Each number is 500 + 50 x the weight over its row's rms, rounded and kept within 0 to 999. Layers, rows and columns count from 0. Numbers have three digits each. The size before them is the row's rms in percent of the matrix's.

# layer 6 MLP up, 1024x256, rms 0.15, rows 882-909, columns 0-255
104:524547428481429461499581490497420393477526554465440519532552492546575478499595530477525440566611583504486561495461620473528481484580496528503546360531539466394533503547518568468390455535541513545458388570436493509582493499539531500498506468438504564507509535461460436444496517544593471469540527511516495554506437560484592543496530477499477545454479407464494512599425478505475535466456514499534491469472488420540556493378468503488512592572431473549512540518527544447460581517415476443535520552520506462490449453503486604511539611503457556453480510539401495540476525479486513547467472463496606557464570466499610467473490458513532519432400450402596556384544458545447515604531593463413503456538475500514547436490541442479548495408545411478549463553488484517512501494474533
095:424424466498533562564481523500515403511470416339510405482571527573511427548470505528449553492499461557503519519327459419478414423480462416474514560505446560461458501451561497549498523485526512530527432477462506469446445541519452471557545526463480517493452511394456419573486456420430515454412536488461481495538523513527489557479448487461538383463567522499452529549438581470541467557454459473543619512467494522457504487502464450481552473495491595506518477597452482487526464542458461386472534531498558474613398511542497480473445450490506399513533462537475440469505494412509516497495498501503494530537491443572519407462432486493453475586436414520456468391539643533544514436449534452472458497532490580470452435561511432508542488468431428557591506453459496561511508445544580
118:520555454448373577453489457502497543511502476495481534485529481528617549481542532487491507538546463460458457557481486528478548547521544459533510471566556554503456499426456406421542456520520516494624370537479471528447532480516472505537572477517449475518552525365433513507490425596481533462458524463457413456551526534509409438499515549512500574518468523586537492530453435666349521410544471482485523544523533560441494500516561562558514610452583573444496496550592517486472520503606411432480496449499462557497627512493423445459529465598520409533458499471472466467459473579439357569523486414540506527527494493513517545409442566442507470508466492502444447571536463554582494523459535502526577490471534448496490429424547491475474487511509589482542478549509551509473483487457549
100:438447498515501422475508359456570576557469495494572423542473537492469539516594587481437552513435495518489443407551440530438410460503397518429524542488568509552522496478455473503499515503511494534473528480538485376558466465487449500563503508539493454482547524434498534547516562489500508465465527521552467496513457454514467535522539499538455505472578526512519435485431415419474527487428455598540560580494459444487540541522472574406503552480485577456449490534493507465576534536491508416460497585598624396590499502531453439537519479535513581484566528440554535539455574478465513550508523426506527383484447514471561446571472470489566464531593418521578433546432503562512448475495537579466505428467430465479425613526395513477471459575401467441405517486406431549427519443484536
097:549568547437561497482471464476435432481441530525395535509488531457504427580575501527480536487441475543519575509551590464487563541479551412500474418535476487484520514425454481540486539553482533471516660505525422498523486385395499511578442495543624528507495483501491573565611503507524413484532482577517387465496449451475491466485539580427492411463469394515551466525465489633510497529435585506486580459554553459534434563410400471560462481474454547473446504502491494529449488439508504492423471519454492497463495449493475459561480522497539472550532595481559410532574510462526589482526542400514545490465575469396492507507501535476447460524490496488537358496499482555524533513482449520537617459498522497503558495591493601525431501485441571459550473529492400577549518562423512
095:472479540454372528501535544502524433454520570462505489492531505522607581511597506572433497587497433490454537498477493628479479579528519481576521460544546456502567482437499471480529501474556547444466421492495498568479454470511527481479526610564530517402407503496511491480385483402434429448430528462482599502397615497497576487573509524432464516523445464540448468502484472514532448519444454435548512544516408533523532534546465472555560539525555460513501375516418485505575531433518584466512558435492527472492414502506379472463540603544534501550611399475447455535537511467476513572484451512519486566469488485516508594431538497517533512531462571474526437467470513593464520502537497500496598510555622591515459473447550530540509490488450457613436555511534497595427575503536522
105:566475443543512488485459581458547525550489540587419526533526543514483507534511411516508532516424508494470506539441495463601553493486546494473463606537456418520474463447459493532596589528498535588598482463547502486490367502476580469484473424517612565513504413547527539536636394592531484483515389546518536448538606493489450546492495373494470553476564489541532505543445495545486447496452487517492506403451481454544477464500501485441469431502521566461555422454558558609485512512584494576427570555517456618592427383508506564532448537407525485497566481495397465525478478453507547487502445472545496540507446429472549536473503462530481542529475486501489500451444468585459544556579437518450492442480479563435463491573475512526495467464610442632560453499550489511514479512541509
095:526446545439542457521383540528565517581585526563488592432473521487568487517576510485493491489534433442487543546529491440564589499421521483479438590530540513494459511545508423500473434562466396508388496478562521480512512478469522530487460602454562497348460460501460527520600489539515485523469516478478461480539463460486469490616503523493514398472475420515524633440479514563594591531463584449546486420535522514514477484419367450520477502540505567460507420445506519523486573458409493488486537475471456502571468397458478439500536541520478518548503469544418487604526535419495521575552446523503539553521520434515594491520532499426437428482503424394534439555448499597476448552588433419551533516478540567545530486567537521501572533514479544441587443560475493511454514558460503
100:493460576530475567496482512438478428517571435524464450565567551498489547484582426490553436432534490525408562460547506488502414518417523507538444473569564538390526538485448492496534546478464423453526427459447526508455413461422540426446386570549497451568519520567606534470456553490533515575471575536508547513507477480537482565422474495514603511574520487537491413531454585536497516502537516531417529545509411426535459514481455592618444545477495448535519478633311477466485505561523453492519475505438475530525520492474397520408467515494559527531452472465580508530522477574459544569460536500423471530500447520440443440474537431497418512547484549475504529486486469523492592556449479560404493511490371478477569467469473447486467481505567450580550462518527435575547504472498422
100:510499477428588515456501461485491584479407507577472524509512564445448501495560441553416489520430476482547467541383416419571460484527447601490588481558558414611425516528514432485431576507434501520490472459451511508469502502475469453371524521490546484582491585457501515460514599421503445518528508455500525512469562446466535577432410564578531497595438506563489507522443443509578526446534478426496586462439492455478495495446475444565526510545532489491426477587466442536409458458496515462521507536520523506546407496416465458565431531604529528490486434572566535468546592543502557500494517455504473565500499471583466424445571398497509478499465604592503538534529549482434497557438510615577447505527425435491522454464524547448452460547518578543505500538502600524478519431553544
100:512519472447488487448535557542448553489443519474437420517588522533539462515456467562390447475488499458583446437414473602523474514533527555547452556523569401511560451444501500421451495435426545510502465484471476493546519472522509561498545504555475582576565501590413505552474433444464472566431470457540522523527478443483527567564616487521505472454465609413596466502410468591490506544495491546556587462483487583486524494528508462530476547468491474530595542519420443461458472469555469473494454437570504471488443532361478542403493565501464479575512512518564402536448526501368664526492501475576495517480497459561499515538586429525558591518447558517453465447423593503450441510508458565476464506429433470463502501463555498444409508548416473498470464523540453516446558543523465
094:418554533542525540530429540474496458510475478559531458489559467521449493459540564412450594539636444508466513514562501536555446493467454477491540559509457479505535496588525467560553559504474417587492532465537502589526492565494540444490450541522491570557520478564533513451560499525436519404486515459421502475493486431521487560452376469485520515580466432519531454438602582592570501486527405522534471529448470411478569474535557597481438428459548420464503558480496472505518468555589573485474503482468505493463498514537576513504592594442535555486548454537487441452553453381507442502447498588420496600447532510541509506510512531516558614434573565472553547541505512539513559458437538418498562535513425555493557495423570490518508472534483482447569464437576514603510631605559489
100:533496473515492533423483556538512492563467482543466514476613470593537499487572379481463544520545455527479437477414490552633503472570483422632589554536558440426521501528529385442532499536472408570514523470453450461516420422468476377520504554506509574523443517597540389460467551461471527593450470431485523589452522522503509433457507467508567554557507472494513517528479608584474504453533509561527552421427555490572482498582471483497507414453435438539485589481465510526476503482524487392540572492535521326502481548454547447567549506557543453450482500511469481473531440474515508529495557462530462605441489562451560537525497510488492502484560477505484443553584552518550514478435426526581496469478479545506577571578547503507495522456540484528453415462567460473488462490491387
096:621517446454525507545471527481408462459457464548563522466422480430527435422475517544522424525515522467452514445532548494548516515614492519477596557520610498459453520434516475537442559564462480399588498513458414455478423479462546529451508516483533489526472415551466498581450503517461516493542525493602479511594452455537505539517447370415535576461478374489482574446478540510594458446549497563475547491496518434563542434466538558417497528415450555570503495448535534562492481556443545461489535505501517493524430500510459497509526472560470470535429478401469525512529492478514533511510544517424552457528444485507584486458527429554582521474430531544555596440496516523476423527534486478507497435519521455447481391487589411407616537503538541475572525480478434632648558451509534
101:410531512481439418506534609588454464570557496431535473541585528455481464563460493568538565547425503572536582485477417517509497603455483560542515520495495498427581570501514462462473485547500648519455495543482541480449418481593440536544443431558518472523487552533507403487504538456570505488505517485538501519548394563479473553514445390527480474514440396426439423541506461527580481523467484486531527495457441519552431470525452491513555465534477401574597494472413462538546621483536499516487443469541499445465456472482472550462446534498477528502424516500521460495449397553479497540479495574447525388566389446512442502529541506482464491515499553495463466387434520593558489510522570561470531515481491490519518491511446596614497501526619500541477463583431538513519426414588436
090:565499456476526423587426449488543543401404513548471521492503399529488462448459493512438451537389410478491472493475462482555512409457450579447526416534534411428496493458611522487570452422441504466492404454457527543478452427505538461555484479448479454437536430623489519421482455576475490549442542591557510431465454495423474490516484589458584571526454603505605473507572530467532437520529453462565466467461497512479539463467481600475454498470513485487504484468498546484519561557451520437538481449438538487474423504463503550435487409413476421535471451506529510484521447580531447579517447483594550497540525490470498527484549463580439489536433428529560552434554565500470359467462519431484565528563498556474512425505419495473461479485540523441525432582539538486533579434399502
093:490495438469483613509547453527549562547459452584474401568481456526451521483514530511532496418530475505443541497513593445561426472535469494466493540416473426429506451608612527505523550539546558502506551463527463529565445496635458497462512455384423546401443435561498450513409457457527452554464516487554516474507561477438542431525479411529448477520556513525434517483576513536511614476449563613475502636511488449473518506503536459574552447465491470551540538480420420548567498445532419471511458500413505455469470484450486527401523499488505446557471501533526492494481504510518484459553459510512555506548546518505614531561512544568560517455510436375535508474450593480459529411508575497610518496506490534425500427455513501423484476443473439524448621523418494592494503503501608
096:549618556530520467479460505438520445498447543494483594473519624549510524520485484470497547433567499498482606517533458485482546535475489549491430469486458518458505523459491475533527501599559479595503468445479536515460383564510573476548531437634465439532500470499425516452584530439479483471483553494607494536502453506537494544417516474375555404434414578514443528502392532499504491513444561444595507589537474477532585503412498459558482406483540512537556460563517594518541510436649447535497516502424449515531529478460528437556499562498514435615536582476456547537477537563424470551449513548461584457462521502513479500468545465482469480440538529517546408553544526481537503491469559445563487444422439612524445506518487486477469453462540593568453519538589362493511483501487524
105:480441521528547532494464518501461384512476452495473505508423497582517506491478411425517602482511442534552500410499520516459408518503500559525525546478496524498567455561484532469541496589528456543500520451520551549465447488600506526574526577438560452517480473493474532511369384498536537613590535418441548511450501500573542556505465513509509501528452523512485477526513427456490511534526421513600552441526538444489374476509448478477433425516462513523507491574445452512482532580529477480475542630449550548445506526555423581439560474577504503492602545462406484449623531543514485403511515510430467494361491483513460462459480470498567510529417493461456481546464454477386469440555484478650469540514468544533415486439554448606565547377505545511569502537524462477494470562481531
097:446486587574464532523477399507438475479440546439471446543493463502533511518471452519424545513508410525546588498620485517524532499610455441492546511523462502494509354508494370503421521484533463617548469459470475482486623496504485453455667547596409563521456463511492561532561521414524426430465467485493427464539467559494476441474546534463485466404467513582466542449409473410464500549527473539479493501481481429528496504449494484535476502534562528554490491541438447443499524490548450466503548488500496516565540620458488447453511472517581538457543553520534571549470562452439403587510464482507569467477507539505497378469530540546440542472527515420524496524534525509571470617553536566565514504574440591478580491612469506537538484499500589500485447513452528426488448492416438
102:456461505468486481480529514524463534568503602534485476619559542567461519446617474562566518437420469463468532533522471484455476506476549434477495478482518523516459429489424511469478500431571459443432468515453472580529496450547554525466459512620548525496495465503488477523501543533493523556506520537547483503638566499476537427539529467556523510528467479510535571616479494529457552628452595467487452510387556574522459483560451520537459524522476543562461458512492559498498481436475431437581433483494520417494476489558422429429398559503468504573486456510417471410558634455471500575452424524336445486559416478494569535509560479470427506529480498483476493420520492450525551434502477512480473445453592452499548409579520445608418587529564491522492539419477548529455519474426435
110:602458391492604400473538560472504530475393435615532409562529494487470438475419509499429520485461482415494545405524524587520483565546517479449478480456417534508516516451519516541478476551468468554539531526459521415537577521528426500494474505476549531440592588576590515578495541535548570582468468512440500520494506522499500585536487444512470463435529497403529579498474457498518509523550448487531547488499433550507473546507520527516530608497454473475508465475491469470555426542488413463532553504468460525548367518525527459550571537488525476310515488554552531491478540542529522494457515594443565491500455595540555588398503558484561503429507432470475555505493598608515388516446467510504565460501409512486526403477444530516527542475527410556518457447480440544452468523558568
092:621476531573477434487475384448617606477494537510411497532515475474549472486510514523532481442534560536486396484503460491478536469557477579468453560463503571480454476471510543597524449530472561575547497496469485394505473433491442458518493457418487419491521594532517603537517546482517554536576353490499439537518564601498472473517522463520484564537430485407478546450482418491529482498565527469490507528510467419432436440429497550624482543501577528525587460551579465466485506500518574479521492469464563518514487487486483441561465603514451521444439552448438527524515494431512594490463542432465435509580570377545494498531430461491577405443445480572437418484516488522504501469533474491417486482510452467453550433572399530385495556494462447528577512507534581562459495484535443
096:503394546415471389523487473552629391484482495490452564449555453478564515452516411482521534475533451561463549521527517487458588483484433501542468523428510463549489536609441515550450492489569616456645506524496532462335582588486515484409557517554505524403456512559506437588445540499480477515509549533465408448476427451634482533437452625500502521485439544518587568513424515501544563548459421506504484512514588609546456510498521485549483503514498419523544534447399535490420513524438503497446569511491480564465450426519465538493502549554551484543492501450547547496493471528530476405539482522518540477457541537469444460480561490485484517415520429474495434502541517536513516487588458475525506411585470536502462506477430516533468437495437587516523455519395540576531473511478532
102:494466465419508498497429516465436542460548497544516385545554522451568438645483572459532438498512443494581511613490423508484502526422566482501508484478485452415517508465527546507457481456505481471489578537511548504479487523499479461481531547489526576550491426604511558545467533488558421475524423522533499422505479459516428508491542550554406537475615421436478381463448459497516503508525440453438472488431489476542461525438406507500437540534546478534446519571542466437559497435523461456465533571432551524481492423593466464434558489450395502596537488472586460538528547591520555582504548418461492583633483500412539489478558508457353463484470547509519557441489489591477544469533504466489515472420496510495439544484591534521563471468454398480522414600489556516542476469495397
101:541536544446519559467529398517363431459530446507509424344500431526560505561491478520473477576499612573542411415539475399438552475526498615530477533539489568482410497387490501620496542610412537556464444487516479427511473465563537422484553534591452489462529531539497535424513459487518477534465463479515549511563484509444591515467462487463497465502485535485562602459533497547512564529427520507493508470624418512461536460457471550564491510467503542514532515441545342485573506519536478453555389544458505504496501501493519511464503537509444497534458550468471493502553470501622430481581472533513471484488609478592575499466430496570573486585500453535441470484452530436466344485527535469462570511447494533447427477551545530529477512499504569513535441559472521487528505510508502
101:486588503525559489464517545462454453537503496457459517455531444503546563494471446409538452546521462501566486512482579582500559576564443449543465533449497433423454516548509397396562504494435427541441437502523466475521524482511549539504539487502523546573356511508509512479557463516514471514542476480548451382510506525557559485442522431496558635538492504463496486430441489412543508476479484583442600593572481516586464480494413469445544336487504567442457499520499444527447521495316479493560438531403509516537506535486559520437561487603483440538518535485460524524522664521552492442527438592461517511478471465487460489495516500501579472518536543434423436593523572522519555559469546538574544500504480477514499600531481450469478492512598487559535468565476397514529512498470529
080:453485579490488478488540490473522428520570589499491459425541478407587559602390490443470433567553503475475465445471520600576404400513516495493467525470567488479545527527472567465549422514437557429568505527462517561502522657533479465440435520444497514535418462449498504338460563555493512547432471500468478448528523483477523526575498488400520525446457552596486494513498521401413434481459541522564459530511500557566599492549450481487485521488463375524480472516558479379517431516597493459440429417464476500591508445402507558391514511483496495526485549443430466490475515494519422468498473520490624430525460507513545480451525538508453520561480407528459499426475518421548528549465426456433467535463464566480535518508502575525537507511494451595503525461483462539482473538523407
# layer 6 MLP down (transposed), 1024x256, rms 0.071, rows 882-908, columns 0-255
098:574464518620583544561530471402425561568481508551547512548438606592491481534551512362549453453501497538526426486434574454459460556523468506388492601512451485501507529463413513492528528572497524495544481461545534473471557467476503430482528553489493506342570429521525430426487478511574495623441489445441529500591614456521516560491562485558471555480559516513490473481564423412493515542503403524434471495489488438492483614548553518452459488500474551448584537531461503470491430566514496477548424404530517468496557521460517497513459535409519471418520522476493583454525423435517434560458495508578491548539499509504432464536550438581455480466497493520510499545530471413469508473447490494597523484451482474387419520416492516595532513512481579558487502483501596423455422514516475
105:481489456507532532570549494531454512548567579550534466503444516541561512556461511539409480530453425522498515458476489456440559591465469442505477524423540456437588423545420436557505577464504518475458340488459547507530488514414682513540456535467458560499545500564465449498495474480467521399387399540515474531503479516557452507616522512522524474542484550548515449435488446467523616393499523428513561500501503491474597492442451471545521495510605541577463503507533440518487514524421518538437483532461480494535533559431452522488396435440524538470447471530465542579539559441548461539467429475478427449492489456531582456512417524525549555571505537468509483361512416513550503556567460483479530507475506579504536412515408525463415490495561453414444464574547483557514481448565573
116:453446542441477464544480520527533499428529553499464548531544463478415512430587451573484596521480541489583443579484471540529570513447514492549471477451559532520490532592463423517474434520470531548571541535492572499517490548480445490482531612488561516448485444467481491488489489542507504482432420570454451466484558477539505497535513521524489581573518539559591462446394505546435519539608429541549532535544505518589608578462547437441528548573557447512579380504496438523427488523528439438485378607401601398508606521525474479517461447570577546530553528440425507539470634525506496547446547574502598528526488505459525471516521509513519444497476495484535524563375396533445476558528502496517524536435441513454590432455485528422538526485489587482442550524539492477501434522450540
099:446532473423483501424372495453501518486535479486520366398497542598516438503520382491553456583471494411526553542458442519452583524475428512542504481503575517534506476480435444516500517492449442558513532512564539604495513487533522534562512553413534529503455481492524418486503519431535486514484562520439446555471569388451512629521448470539416499470513528542513510532591523591554518497473549461513497482456402494434460530488532455521524491436445461538578533467469419457578541433583583439478549567480506566460569420473549411480449538489606470612500520528552493539542611481432519464437476464501527568436529517480623407630501503500419451452531525514559549534442497489488531545481484544595472560551537569578446498461500569556570518559494453473516456514489539457526533490513545
077:550434559556542514563503600553462624452466514503509580551510411481455607486440556467487491465434513522403366455524482520620590481398562472496428450428509475493543564479532539427539553508547580478459559431570429491593549507594539416539580601487520464500510490522482437509546480508495481520473558439542523462466509533461559521506438516457473511432440457513476455553405560541448554487468486485539499499441602531515593427512461562486472486490445449503493472444464543551471472473479514564520491502498414483518519547417480497619538475500463542512492497450522559513506504393425560551534476524576475419444483567478474429449562496531536379462429517546471565476537500525492516548476535649520458517500490509537517513420490475533558578509586536509539481529390472461614458551551495
129:405574410516417513458454506442431417474517465503436479490472529504565440541403492495485431504539502536520459537574498468428485500584506550558558440466452546455518465495463598482434541392486517511489488553451455513517454413582566448488475365538527508542500544478471517464483522488417422498545500408523470508553502519499579582481514479469441550560552410506512551511451436464546515645525470457573379552497484444521610435469606511609498617490508462477465468404464457522518464454393516480562464479579462469487459500490558509579599474472469459535412563483572509533496618461406518485510491453490509507483453571557467439501535471444473523441560457482441601447475500461502462444566507492488516502513498483512494528372484535514501510607511497556546522486497416423462488448499583
096:465515520534454460473546501457582587474506495418429542517585503519525472448491432573451505470444397504575479532449550480574519513452361588489454454502549545517537348455495457469550513457537541485441561496592540592490435575549573495506489541434569412518531510565538484510450524470501542435420407534520429479404553495477506459586468436457432508495517500498449443545397489450478528517526504450436461452506467608562484487614571493545468476511488409520437510469524515539535448408496573463474548518426456517468472470524483493478534482512455480519554470495484415496531488490547470512475468567588525550547540512514423422437516479571553416591455446388512487554494487436563511584549551597457532495587404534446493517560575460484476535489539407483587505488484480541373548502517531
111:500482478509503517467537507567536481369528564502548445594532440427547482494611512588536533489495456480419491562572444543558505459594521488545478477577557553415455403520585563521490543502552492585585502532512441498401478436551512450476540453539523452440490438539488455410535477506462460495556507567481511518564380428518563403482459589461402502510545595480612479475425513417425495516519532507497526534523513502466434520451570445478464456499470464532513510533525524513517484588470572458503487478507548541376495487481480553584427378473496508591551466507517613536586479484417561566513466452479552515490505499515588482521493466546457609508463496586474585524501423504479544409506465476521414426575408520563528523522531451514529547429495518480450500581531467529576473517585521
097:473466466462486491455445487497512435432521468392567493592452512517491492411509426515616550570465526472498471455533467527506594554430503606465411551516409532430590456547449467476459438509457465429551555438474479545533526555423522461485450555530450471498455457452535446473532473537489516608537577477557588595497579564472406471459515437468537576469549451594495509466539420489441578480518532419526546539496503566468535497500452553536481481575503540440527536508514495450569566500440514541417578461541489437541497631597423489490492581528612520418519534469415553485433567533465553487513438504531439486458516547488465521539504451442541469503613472458574555470561518477549441530515466450567369416564543489496475517478518436507443451590459532477499469494532462439575431527508528
071:472455491512501535513472442467528556554609491434632493496508472497481490417525606544495474462494483506544591407542551433495497569561416420474477578502456499581495427575597458482503474508520493505475566550495526534590520540442535562508503577484502562450500516436603479498456435530417450503514474523492413439555485482418520638417564524550539374478433562524582606442526526533499514478499535520558483461517463511466574433485515474563540469566483572433515491481477559466457535527389431504445567558460521458494561540560498438467471441452457558539433511546528557462513538510510504506445470544520510500477534460487471531462470495457471563542365446545430471408370516489465531416634516472474541487523451609579531390490533515456477539507454449511450435482559459455538533486530470
100:531470515507526508544515549501591406467499451469462586430475519495456489475489565443516507487438434541408515511570424497380520530671462537431535543534480444505524457579455423516489559448497541496522535447500424517520403473500493467412501451481515419481534525537499536576455494431475486510496484414459558515487590466493567581422514417383463518516484457568465497469461460503460461504554536604594583544470452420514549552432568511545517428452534447499385468490549493500505421498389471495409475528416510503479487475556553459536508590454535444446509512463535570486490498440428484458473421529519547461440525525551601483504464432443424531569491559544383490431463442547463504570429431558507559455407456469597492517532580438498494482474491455535495497503583444456531428489455470
090:589570538555469494497553527470579528442570488496545483481496464473542457495561531546577499495485757471477502550379561472375411607458455511509488443522531436503455559545512485515514499439491576483492471594607519403535506498514455422494524570599511493492503462511437476484492458454479554521519459443451525418487411526476550487518553477520583421493474503480549490511492525490471469498483532493514547518432506615476467436526533490541496465514434428527528496523517472440504479358524539514546476447570537446555473462452460481476443391541457497541452499421458530566429502487506516572453469465580560432472530530494536567525543511509564496558450500549519500494490581510497518508369550539572485410413501569584483458555457547420567567515537499449471561525391466473554478525449442
123:464493423476469481441529499521532540527530582524519397461433529470385506466485532574533497491475524408496496490454503474484500579494459558500501508529557337450483455481496479459531535468463510410512506509464486464533507510497554488569469480441524530428573556552425510485388509473505553521547570487505511597464555557440451515485520537461527463520539515549530519577578520495518520490527553506466443532552505562506531500397561582541371507492432464584362551629503442430482391502516527550476519486492478503534512591425378500478494461493540413487393513408492496555464501475483582417600424547470566521526488498458501517460568462455544500542523502502504511447411629438538416544449590446534464465528397518479614497486441438456510576453460474478496543528508575438524462567467587
120:462513370574467509528458513457467568483469459530398414506578560486547586455531534531481457525561560499549521489544587504485475539433495575434533468565438537429503493537568591522397539488505556510510419567503517515518572451489500456485607511509515473490508436474594503593527469549526621593475581514504518538446487566484408482538577477463464531445470461454459445472479452520523432491485420443551478485382532497456610541524479481484491504530360502434587499500512484497512489461449411530466505570496591480466546507487464498571463472534438540522471563518507484534494479453458461508515450562491504464504442543471488457601489413474488476510497609483553526521467400410530487539398456597525495547498556569469441596539463433445599546412434499427414566477453443496394543497520510
101:481442482470521557501469536535545567423518548485555591452548585560505552489583542443506483447391465500517405528565541618514539468531569405473491468455521462454447485457531497535514369530494630423473489541488556517532538545490484522474530492513537533494605522410552530537475601554423557595468570461505523499481557514516483451486474456449534506462513497421489507503524551444479561520530537562534504486588474571531568406543497529444414456530539512478401508445509595496535487566509492607430500466650495362533488480537486435569497510526509512455434406455427485513532535586436492539395436457452515500497419566472454523480473464561404481452548473455419510558474498530533516489520439511514481496559485486466398599559533531485476476492478559399425551454461479520490498505451398
099:499591586503515598448469571517534501471499483428535369560578477504428507522499542512571498492575539487508480434513427582532525509454545533610572453490479437507492496588588455614523540448525499493485560493608486443451468436482626495443522525564505516499535474436471558495484583486506506484495519481494534437536524573528502414512421547430413545478473437537574530500404547555428478547458564565445467684521577459488522463451584456528623475498458374433515497525489550469494488452591454459516479439493526544542511557469464499548498559453506512479572470461484629551515459501442508528544525509370504561467562523466431470543452449515540476512566427471454507589484520501495424504525585568524550544521483487548451557524486493530504550492522433450558420472511551527432512556519480
115:532415423434551511435522514464503439473480469469510554464509506482540539477580519530380456491524430477536490537582518507481579544485407452408487510394466438503436540527474549487488446479544439580453507522430497480479538508572461566340482562479512503440427443467554527585466534530445472571497420520486480550443515584580488505500617495494372420443513518489541497516550516442576425471453515485497535498482421588548446397509523479505560506568535478404546503495511512482517487526571553483487521501426508502459448468537500557499452508448487414530481482572486519563565476572455490538508443510494487556320410510530465471528400513435469611581501521540473467458581488543508543536537444346514418460474534523477495581458509443540498469488482595505434502470566491462608464473532506
089:452501612426470499535586571418463575399527544582489469431547515575548482425581573568541548500488477477472520466540623472465482523441447520494601523510513422503392493481469521570594510494501469558639514492477487574477427434468467486519487478529495573538436459553565567469494636530542558522464472614454444530488438420493535485546477490496485478450485484393489473501381493513453497513470544610523414478488471464553470403521420447540511537511528470517504470482490536518476543620562543485454364523506584492471491518496473494547536439439547495435479402587516451517479491420455472541531511493559472499604521461524544569532524471492509465582463536604460527524565537457517568536488453495438461539416511496530465453480508476544484619481497505475441490478519499572475575526529602
081:490630492530478459470488509571497532462486493570392467471539493475482383495508516562426551467531595434535541486490484475416414510518500547541479400557481421491433542483510475494480483364592510512497554447454459508567471484515458533566502515466596508459500514436486429453393562492490483513508441509448480423447532505529484465450562531462553488527440505618498524509444550568447560465536441481510455514392412601603408409482480489456500541500583540472544419544470473567442429446476512469480452511451437500465441510488477582475514543382415434474492432517486503553530522461557489516467419533493423492561600547526563460517443551512628490494438555504528516550531509424575498565448450492412511528522479529544487557470492513524410465535438523490553490436508472518398513595461384
109:588439530577502512458461597459489421507476474513555480503450430554532459557493428515519434422552509469484453464467457499481498536476542465537422473439505493483524463493428550538502471458448527423615589399503643578507499474413533485467527428436491449534511543574564375466498504549578553500434524395536490509410495538500574448496512429463523524486492477392515470444485580478491502449423503575538601473478491611556507348561480538535509557501535520551446488520487573515556477480500434492504461574595521527463460506473516485442461450486464494542513357570527475494565505518465499494468473501477434386467480466500633439406501437548408510502524425543525452467434477457513458486497434431507550492541449479517556531473518526442516482511452561381531405508466522422478501450493431
126:557500450530469477531511423496431559476420420512489463542486524555432533490537463532567509538485542572408505546390583592443537458395470448494437542500463517473564457462522503549484467517463546556431535532420459547492493524569572435530582559408601581446552553525486595446418582499501532526518412505429438577443544474566541570525507504486511531499512531496512472570481585545552574465471374545456524526442504510434580474502538463499527597509464515466555531597479446507549497422641556506431440480522450539449421436497572623473547480484517459544515489419481470526556466502376525444498505465508479454466567486540510524586453476511434526489471540510458515492536559443505483496405419444479515382516430565564461534451495496544497424475485561510467559530482576547463562514561498
091:472529499573432517533392608503461461540509493486550530458469485575467473484401542553459506538476476493550549487475476475479526519595436474461561519441513514483510459432445543524506457467460487470508580449526401474368517475532406517506478500476459559522469569508527559507475534569449558466572570462484561504555434468548519402480506455419432493439500497478551485509420549537509570445540491493527486460482523450463453497528457520518579554594515486389449456582494476502478480400504347480493464401532476478498629521471572485556567527541514410578528466461463477406506466510434498500465470472511489480401561426521534486558540588508524505522464495366448528463466473481615523490572516562638538530489534536410494605489536502471597491549531512490530501511505526428598565583564606
123:491494542500560477473519482535488441518397505609562463465506581555417480529474513477574472488536491529544531447445550583532463507579524405524559486507401402536492396535441571521500498459424520570467411560537606597470494563580488520401484528444506575494543442497535462442520429530561539499508477485433461493507467407465483546480496489434462474590535520488446488541509509516514619516516545489500450512499587460545454476494464528543532516457588590577478502516469420434550379382520502519450484422508503508506448491489561443569502437470474409494502507558494494525451498425514487468475437538522572534485478579421465477520459543471414451481564411484565539471459484452588473463545506497525402525523610547503554496485449487675446495529442418513430537539633472436498530528492483
100:462498452508564513487476529443491557559573503426575510441516479531484438423475444510398520465436497503536447563442457530461514552508533409508488439355468481464503411464553479487590459498523554470506552449574548548501511509533537474490482467444517521562475594475443461524513529512519465496415434423523465548511560502575420548414486475504448535586409557397582566476492532531495580522403382479589585508454489530490511504432565515395634455464479559518396508463528481555562458445503581613474484482511449463498470402515513577456507551490503453535460520580473538422573498464526529411570458449475499500515390503506506562586497478474489475578441523530531528546420495566509427567428602487586558506533502447495524521411501494483455509427459450506448517523521458522594459504552541
103:533426482506494482471515540585472503478434442471513544491560483568591460464514437491501478533533489596523498505562540584507468434536478513450507550501493527551500482470479405451528520565510540537473499485514575484484546543457460479511446598542539512521548417436536529520510535493459531423439519522485536497478523557484600493454545408554514376494572528524547526353485452521477500405548481569565512447504512490478490427538495520461520455604492521521526522446493497505459533503464420458471538556434512431508427641503545489497528509386530489456460464515559532465456493437570583544401546575460406546461447416503505526499577454425478467534503613551479486397494434550444590540511566403466489464490473567581493441457416555528432523600396481501572436596503547617495543471402415
138:497431452514586466464517422560531492612458534499505434435485509495490512415498439487549488585513452389543547483468491559502441441445511473480548523423503474505477529499436526427480440431511418438500488434625485489535489515423428494434548528441494502488469450524435645456476540515526491560484479396544491431451574591550526415592485483462636593387579428473553499523513486478594502530513513575461496514591504581446559431449559492497487534601480542474483563505497500464508476430458519496506489414559456532475522507418454470550490518524375494372549465500478526504496519529493558507517448524512529500510515503591569532515430525387451539526468464438537595447578549605515468507462465510471427427496502457473561533503456538599550470469496467483463485483441481512562413575479440
092:518539447574440467483522513488609494570470430549515452551496623566500517464612478467518497483604539455478525432515475564475495478348496450469500527555514534584476481521522492487453436534493521533594472497482544568465488578470523573483591608524521501520426517491491555529479563511486586536487460482449571554503588454469567499430452494547426454509497498460453585582512489511488442489479502471441474430541481486527421479421535447532410578509388575542528560483521561511534494504607459481505459462518518474511538434467527502494478486506485542472504447472504480497574422398594535521455518454475489558430515464588418451471491644570412577493467495537446470498429589477553502516628500503556503511466596482461512561449462459547524420438452494444511520556480629620570534459509514